config.toml
hidden_size = 128
intermediate_size = 512
vocab_size = 8192
qk_norm = false
init = "normal"
init_std_o = 0.00944
init_std_up = 0.0442
init_std_down = 0.00944
init_out_by_depth = true
optimizer = "soap_variant"
learning_rate = 0.00511
weight_decay = 0.051
warmup_steps = 200
max_seq_len = 512
dataset = "wikipedia_en"
Each number is 200 + 40 x the weight over the matrix's rms, rounded and kept within 0 to 999. Layers, rows and columns count from 0.

# layer 4 MLP up, 512x128, rms 0.173, rows 126-138, columns 0-127
186,218,199,174,206,219,181,216,179,171,246,270,218,160,241,187,214,217,273,221,150,194,216,252,192,147,230,177,155,202,187,249,200,231,214,229,270,174,187,194,195,207,248,198,274,175,189,257,184,168,155,216,90,173,233,238,122,195,217,232,139,215,154,227,187,155,223,219,184,223,206,236,211,236,194,243,192,176,148,274,232,163,141,256,172,224,243,160,239,146,160,184,234,165,163,195,167,164,190,172,223,255,222,152,213,154,161,149,197,226,162,241,230,209,184,159,174,270,206,159,196,163,172,191,144,228,229,222
167,227,219,157,133,240,222,177,243,210,179,199,177,189,242,159,184,230,223,192,132,136,187,163,168,187,263,247,171,198,154,164,192,220,190,124,245,165,177,246,229,286,166,128,283,186,225,217,195,253,226,199,183,252,232,178,217,174,233,177,133,219,146,202,211,210,267,234,163,172,132,168,238,135,216,217,216,81,202,216,186,198,155,213,205,217,137,241,225,173,231,267,231,163,225,185,192,171,215,211,151,195,156,186,161,202,209,202,216,192,119,167,214,215,207,222,167,207,124,228,213,226,190,157,221,223,220,211
188,202,212,228,136,112,220,223,214,198,200,148,165,175,212,249,217,178,218,160,250,211,231,230,142,121,237,258,167,188,190,243,192,234,247,165,241,284,294,143,241,244,246,166,159,155,180,160,231,146,218,175,225,215,248,242,205,177,247,240,214,226,201,201,145,245,107,155,183,165,197,164,259,162,156,201,256,236,233,189,328,223,169,256,191,241,144,141,159,195,258,192,184,213,99,182,250,210,226,176,140,256,180,147,230,264,229,249,195,123,110,186,210,181,174,186,247,233,194,199,251,231,253,165,211,231,276,245
142,238,206,170,197,203,184,153,187,243,168,229,213,153,211,216,173,225,208,203,175,201,201,200,177,168,223,143,183,136,271,223,171,121,235,176,232,196,199,158,176,197,192,167,196,146,201,271,114,200,144,197,204,261,130,201,236,184,183,252,176,179,318,205,221,201,221,271,215,130,162,212,211,142,220,259,232,152,187,90,177,215,231,255,177,206,168,202,164,203,226,180,134,178,159,191,173,173,213,170,203,277,253,154,205,132,242,294,200,163,215,244,175,126,235,203,266,264,235,208,195,182,172,130,208,272,231,141
247,172,191,176,130,200,231,186,242,235,220,203,199,188,162,209,173,195,193,215,190,234,163,231,201,197,183,193,219,239,238,229,153,230,187,223,238,196,234,241,148,256,167,237,146,201,184,221,160,189,244,219,215,252,188,204,228,256,117,224,225,251,204,227,193,241,250,162,123,176,181,224,218,189,149,168,156,219,263,155,217,259,248,111,194,176,219,169,145,119,237,205,217,168,231,201,242,90,244,187,180,158,217,170,233,215,190,212,179,180,194,190,194,192,230,204,169,231,207,281,210,213,211,178,208,243,191,195
214,218,281,179,217,116,201,190,222,227,134,202,243,194,235,136,229,205,218,195,197,138,216,219,164,224,223,228,260,243,280,152,182,181,196,184,243,145,227,237,203,184,188,225,263,159,211,273,201,240,230,212,239,174,110,233,235,225,195,181,214,133,137,139,228,247,213,169,191,180,255,146,151,180,218,239,197,278,205,216,225,211,187,120,162,195,167,243,208,266,180,236,167,202,175,238,203,171,273,217,212,190,226,213,279,205,229,156,181,162,254,235,156,233,184,289,156,184,191,149,195,188,233,216,214,210,181,254
161,176,190,180,229,226,240,227,222,300,124,168,272,163,221,218,197,208,219,163,163,221,226,209,175,180,287,173,213,213,165,103,237,214,174,167,158,223,152,212,180,258,176,216,211,203,169,255,184,97,205,153,213,221,242,238,216,148,130,168,138,200,198,230,236,190,259,219,149,132,177,198,224,188,175,141,183,227,239,243,188,230,167,221,218,131,153,148,212,198,121,251,181,140,150,251,247,187,219,232,245,167,184,209,209,195,175,181,186,252,257,212,195,149,183,199,212,155,229,245,161,241,241,231,173,263,155,186
181,259,234,164,195,216,159,246,253,265,193,214,272,193,206,161,241,257,239,229,160,216,202,203,179,185,194,266,189,187,216,254,227,155,188,222,197,220,220,188,195,200,232,215,154,167,275,217,188,255,191,198,197,167,203,160,190,177,183,233,210,110,185,172,226,162,295,178,187,212,258,178,183,212,231,188,207,221,200,223,180,194,207,202,221,173,224,182,179,297,210,198,196,193,197,192,139,197,221,172,214,181,227,211,210,105,219,178,204,178,234,219,116,171,229,208,206,188,192,188,198,194,167,231,212,323,250,156
296,175,133,153,252,160,181,232,148,89,211,224,185,170,196,221,191,192,277,258,165,179,242,201,200,229,166,201,199,227,167,234,231,168,180,123,245,164,198,125,207,225,231,137,263,161,144,169,197,202,196,239,167,182,148,213,220,148,205,153,168,217,198,233,147,170,205,234,250,139,183,160,220,208,142,180,168,222,270,209,179,198,187,254,183,204,230,223,173,200,105,265,165,267,148,237,240,192,245,178,277,192,176,216,214,163,184,177,180,221,255,243,203,214,248,216,217,211,176,206,261,233,179,326,162,181,192,170
209,214,207,149,168,250,249,249,139,130,149,217,205,188,194,198,212,225,226,182,277,171,238,182,222,234,129,249,163,196,170,205,269,160,120,208,186,158,152,210,245,219,231,127,165,250,238,252,170,204,177,204,202,184,185,193,218,102,192,241,234,231,169,220,228,208,347,203,198,149,196,200,225,153,134,186,261,192,195,237,214,80,231,205,289,211,170,252,153,138,172,271,229,231,206,171,204,168,171,211,198,251,239,87,191,156,187,127,142,177,180,221,239,126,229,188,206,151,177,249,218,261,193,207,179,215,230,208
254,192,218,181,189,180,198,244,225,167,196,228,234,207,201,213,235,199,227,237,215,207,211,234,205,181,186,268,114,162,243,229,269,187,230,210,170,184,204,251,184,213,202,232,199,187,179,220,194,224,147,216,194,222,192,220,203,192,237,248,202,165,166,211,189,193,190,221,193,225,226,246,229,209,204,250,194,241,184,241,188,190,155,240,229,229,186,232,190,228,194,212,197,151,156,193,216,180,213,199,191,115,214,212,300,148,190,170,131,159,184,184,178,131,180,219,216,219,219,228,167,162,237,259,208,178,168,196
210,248,186,152,215,209,230,241,230,155,128,219,196,212,193,102,172,205,194,213,175,179,204,159,202,272,174,249,201,210,252,159,262,213,194,167,157,213,200,220,197,255,200,185,214,244,168,201,217,250,177,191,132,174,199,251,181,182,254,207,160,224,274,179,232,201,236,132,214,158,116,218,188,200,227,240,210,225,221,322,236,186,241,115,218,140,190,178,223,176,132,227,164,201,146,192,216,164,192,182,199,215,201,123,168,127,201,166,178,240,194,260,208,202,213,169,223,211,164,200,257,231,228,246,234,180,187,211
183,222,256,209,242,150,190,206,201,235,197,225,185,190,241,157,222,193,147,258,178,230,266,258,117,155,168,151,259,202,278,197,225,197,252,172,270,114,149,207,114,268,254,150,140,204,207,213,158,186,166,197,187,227,224,189,261,206,240,260,150,182,160,236,223,214,221,184,160,174,157,183,188,240,148,147,220,208,214,209,206,145,168,231,211,182,167,187,224,236,155,227,173,210,249,163,190,185,174,177,198,217,201,170,139,245,144,172,140,321,141,253,202,177,85,173,285,205,260,274,174,221,231,188,171,143,234,184
# layer 4 MLP down (transposed), 512x128, rms 0.136, rows 126-138, columns 0-127
212,191,239,235,189,144,117,171,180,203,179,213,184,223,201,142,178,261,186,188,224,180,189,129,196,224,254,198,147,168,189,211,229,198,214,252,201,199,240,184,210,153,198,196,135,205,242,134,170,166,184,232,244,212,271,212,221,207,165,132,162,123,238,240,150,194,239,204,236,184,249,185,194,179,232,169,254,182,185,193,213,167,223,179,205,235,232,213,180,207,226,232,200,161,240,234,211,214,205,186,138,156,130,162,149,165,213,206,197,210,185,177,181,199,156,208,239,130,184,162,172,189,208,196,210,189,270,182
221,215,270,180,187,143,218,259,222,113,125,215,284,253,192,241,197,175,134,207,223,208,228,200,236,174,231,180,221,194,244,185,233,218,152,256,100,242,237,252,172,190,192,211,141,292,210,213,177,163,191,196,221,158,157,190,218,251,228,174,210,200,262,245,230,227,164,223,262,187,195,162,195,196,162,198,199,196,252,153,224,225,202,206,206,156,225,230,212,175,194,189,200,147,208,222,274,182,147,152,177,236,174,211,252,198,148,160,222,218,248,191,217,242,224,162,260,207,208,220,102,108,159,241,187,202,226,236
210,216,174,202,221,205,212,157,184,164,199,105,253,227,217,135,157,242,192,179,203,200,176,219,241,254,195,140,149,232,143,240,171,253,158,187,165,215,204,187,151,170,234,237,251,208,126,162,234,226,112,179,215,160,204,147,218,162,233,142,231,200,127,190,210,186,213,163,162,208,194,139,119,203,235,171,206,208,289,226,175,137,237,208,231,261,233,142,157,278,204,208,151,218,182,151,135,256,201,211,126,234,198,218,122,178,239,245,234,169,266,222,165,186,202,224,181,215,188,223,150,209,263,208,144,246,212,202
238,180,216,259,165,214,230,200,189,197,218,225,281,215,192,192,201,213,263,153,158,187,206,213,181,133,184,209,226,176,192,211,245,219,240,138,120,146,224,194,212,136,170,232,226,261,203,150,188,203,238,204,278,179,209,174,160,218,210,176,236,154,190,183,188,259,136,270,168,170,235,231,203,209,203,214,275,202,187,192,166,272,162,192,215,191,192,234,207,115,208,189,188,187,200,178,227,216,167,156,251,239,241,308,143,194,199,128,199,134,209,128,132,264,212,224,129,224,154,244,158,167,248,200,218,131,242,161
163,182,211,180,218,146,185,167,136,157,283,212,183,225,215,197,159,215,141,149,198,205,191,201,160,103,271,231,175,151,215,303,193,148,191,238,100,150,263,167,326,182,165,185,244,213,192,147,187,195,204,175,161,182,186,245,191,169,191,167,191,148,195,189,187,195,132,216,302,208,210,155,257,182,232,239,226,156,106,210,160,164,194,209,198,142,175,200,165,248,197,286,205,199,140,183,109,193,195,246,223,211,231,226,211,150,185,210,244,176,233,210,272,150,195,220,148,185,217,129,238,156,249,236,190,125,203,225
141,209,214,248,224,130,241,198,209,235,244,222,198,190,186,336,264,181,207,155,188,200,176,161,175,169,160,195,211,155,211,170,206,198,160,108,231,216,195,163,220,117,205,218,162,166,179,162,220,269,216,195,266,153,204,212,179,180,172,178,223,210,240,182,240,237,179,275,171,231,201,156,158,203,137,147,180,181,119,212,202,213,208,220,125,128,224,196,148,218,205,263,172,243,222,199,252,204,133,173,182,153,234,157,174,230,201,167,224,208,225,177,220,203,226,290,134,145,181,225,240,242,201,289,207,154,214,159
188,179,213,245,175,222,262,190,198,185,247,165,250,197,105,192,186,199,167,174,276,146,241,240,202,245,157,205,225,132,186,273,188,231,193,259,150,216,214,180,190,323,161,217,284,141,156,192,194,225,179,223,253,188,262,155,193,349,175,229,204,136,183,192,142,164,205,253,237,213,111,250,156,308,250,261,219,176,217,207,193,191,212,179,210,183,157,151,203,256,193,126,169,213,191,192,106,228,150,261,233,223,211,211,211,177,172,164,151,219,223,199,231,126,220,181,197,197,198,189,225,142,187,194,199,233,157,145
250,165,166,205,162,209,225,167,157,153,224,202,142,176,219,245,202,158,207,136,218,185,207,169,270,159,219,198,157,186,173,211,199,296,214,230,224,197,239,207,196,177,165,177,206,264,223,156,150,186,261,192,194,199,171,239,160,207,213,199,250,217,242,235,152,300,226,216,131,202,174,157,221,190,240,203,198,202,134,174,245,233,229,215,212,195,225,257,228,152,175,227,216,194,243,192,283,236,151,299,170,189,229,226,201,201,147,234,236,236,176,166,218,151,238,198,137,230,261,149,189,184,226,216,181,136,188,189
244,233,156,261,167,248,265,257,121,175,234,196,225,195,136,158,201,204,161,140,173,221,174,184,261,191,219,139,251,163,242,186,209,216,194,191,223,153,181,167,201,200,239,268,235,171,175,280,209,256,135,232,160,234,236,197,247,195,153,220,221,196,213,249,158,159,150,173,161,148,126,194,181,244,231,175,221,129,220,216,202,188,197,191,226,221,238,239,214,244,178,119,163,168,216,236,203,231,151,198,234,175,156,193,174,198,191,158,195,179,171,185,176,263,213,199,179,213,153,273,204,237,167,292,252,182,230,195
191,193,210,155,214,168,174,238,198,252,240,221,247,189,194,243,133,238,179,195,184,124,159,203,212,199,219,212,151,216,189,149,155,201,251,193,174,175,193,226,149,186,217,197,267,176,177,211,157,278,227,148,306,177,168,178,198,205,176,205,192,209,272,176,184,143,190,191,228,199,148,188,226,234,178,225,139,120,204,268,185,226,150,216,196,220,153,214,180,180,217,155,198,206,184,247,230,233,194,253,198,207,205,258,173,209,269,210,222,171,276,226,212,251,199,91,178,248,161,155,186,104,182,234,241,236,280,208
244,155,225,211,142,131,173,255,287,170,175,205,150,175,223,243,272,133,268,166,155,187,248,161,208,259,160,224,188,221,162,173,215,163,155,260,163,242,223,236,182,200,226,151,194,133,243,178,201,210,182,231,261,227,193,240,213,135,217,139,252,212,194,185,282,196,251,260,237,165,247,256,194,165,199,246,139,135,180,213,235,288,159,242,179,206,200,171,138,175,185,200,178,195,153,251,205,177,220,263,203,161,203,249,193,194,168,236,201,178,228,211,252,204,273,217,176,192,246,142,178,155,199,148,165,205,247,194
263,185,171,209,137,122,120,210,178,264,194,178,216,129,205,261,218,207,175,141,189,168,207,222,201,226,228,152,176,237,140,246,230,153,227,224,177,195,193,220,205,170,198,158,271,208,138,187,257,213,210,111,282,224,143,205,199,173,225,277,233,210,229,172,299,237,184,249,171,245,241,163,149,188,245,173,209,193,182,176,194,209,203,213,211,168,177,256,207,222,221,188,220,190,202,252,241,185,263,206,149,194,155,234,209,222,201,201,156,171,216,225,187,210,174,140,221,170,201,149,170,168,209,147,231,246,249,201
152,221,232,33,238,206,269,194,171,214,195,248,268,104,156,223,260,204,134,200,212,173,153,190,191,199,180,165,239,206,216,146,150,173,175,250,207,269,200,227,184,208,156,179,248,214,212,217,221,219,164,243,154,170,205,210,187,155,165,210,213,154,243,209,198,203,224,231,233,219,238,230,249,209,149,261,153,274,218,179,129,260,195,246,229,191,271,283,134,177,170,258,202,157,154,219,281,244,265,236,191,186,268,180,208,143,226,159,202,175,227,188,264,215,202,170,278,212,118,190,171,219,185,214,211,319,104,102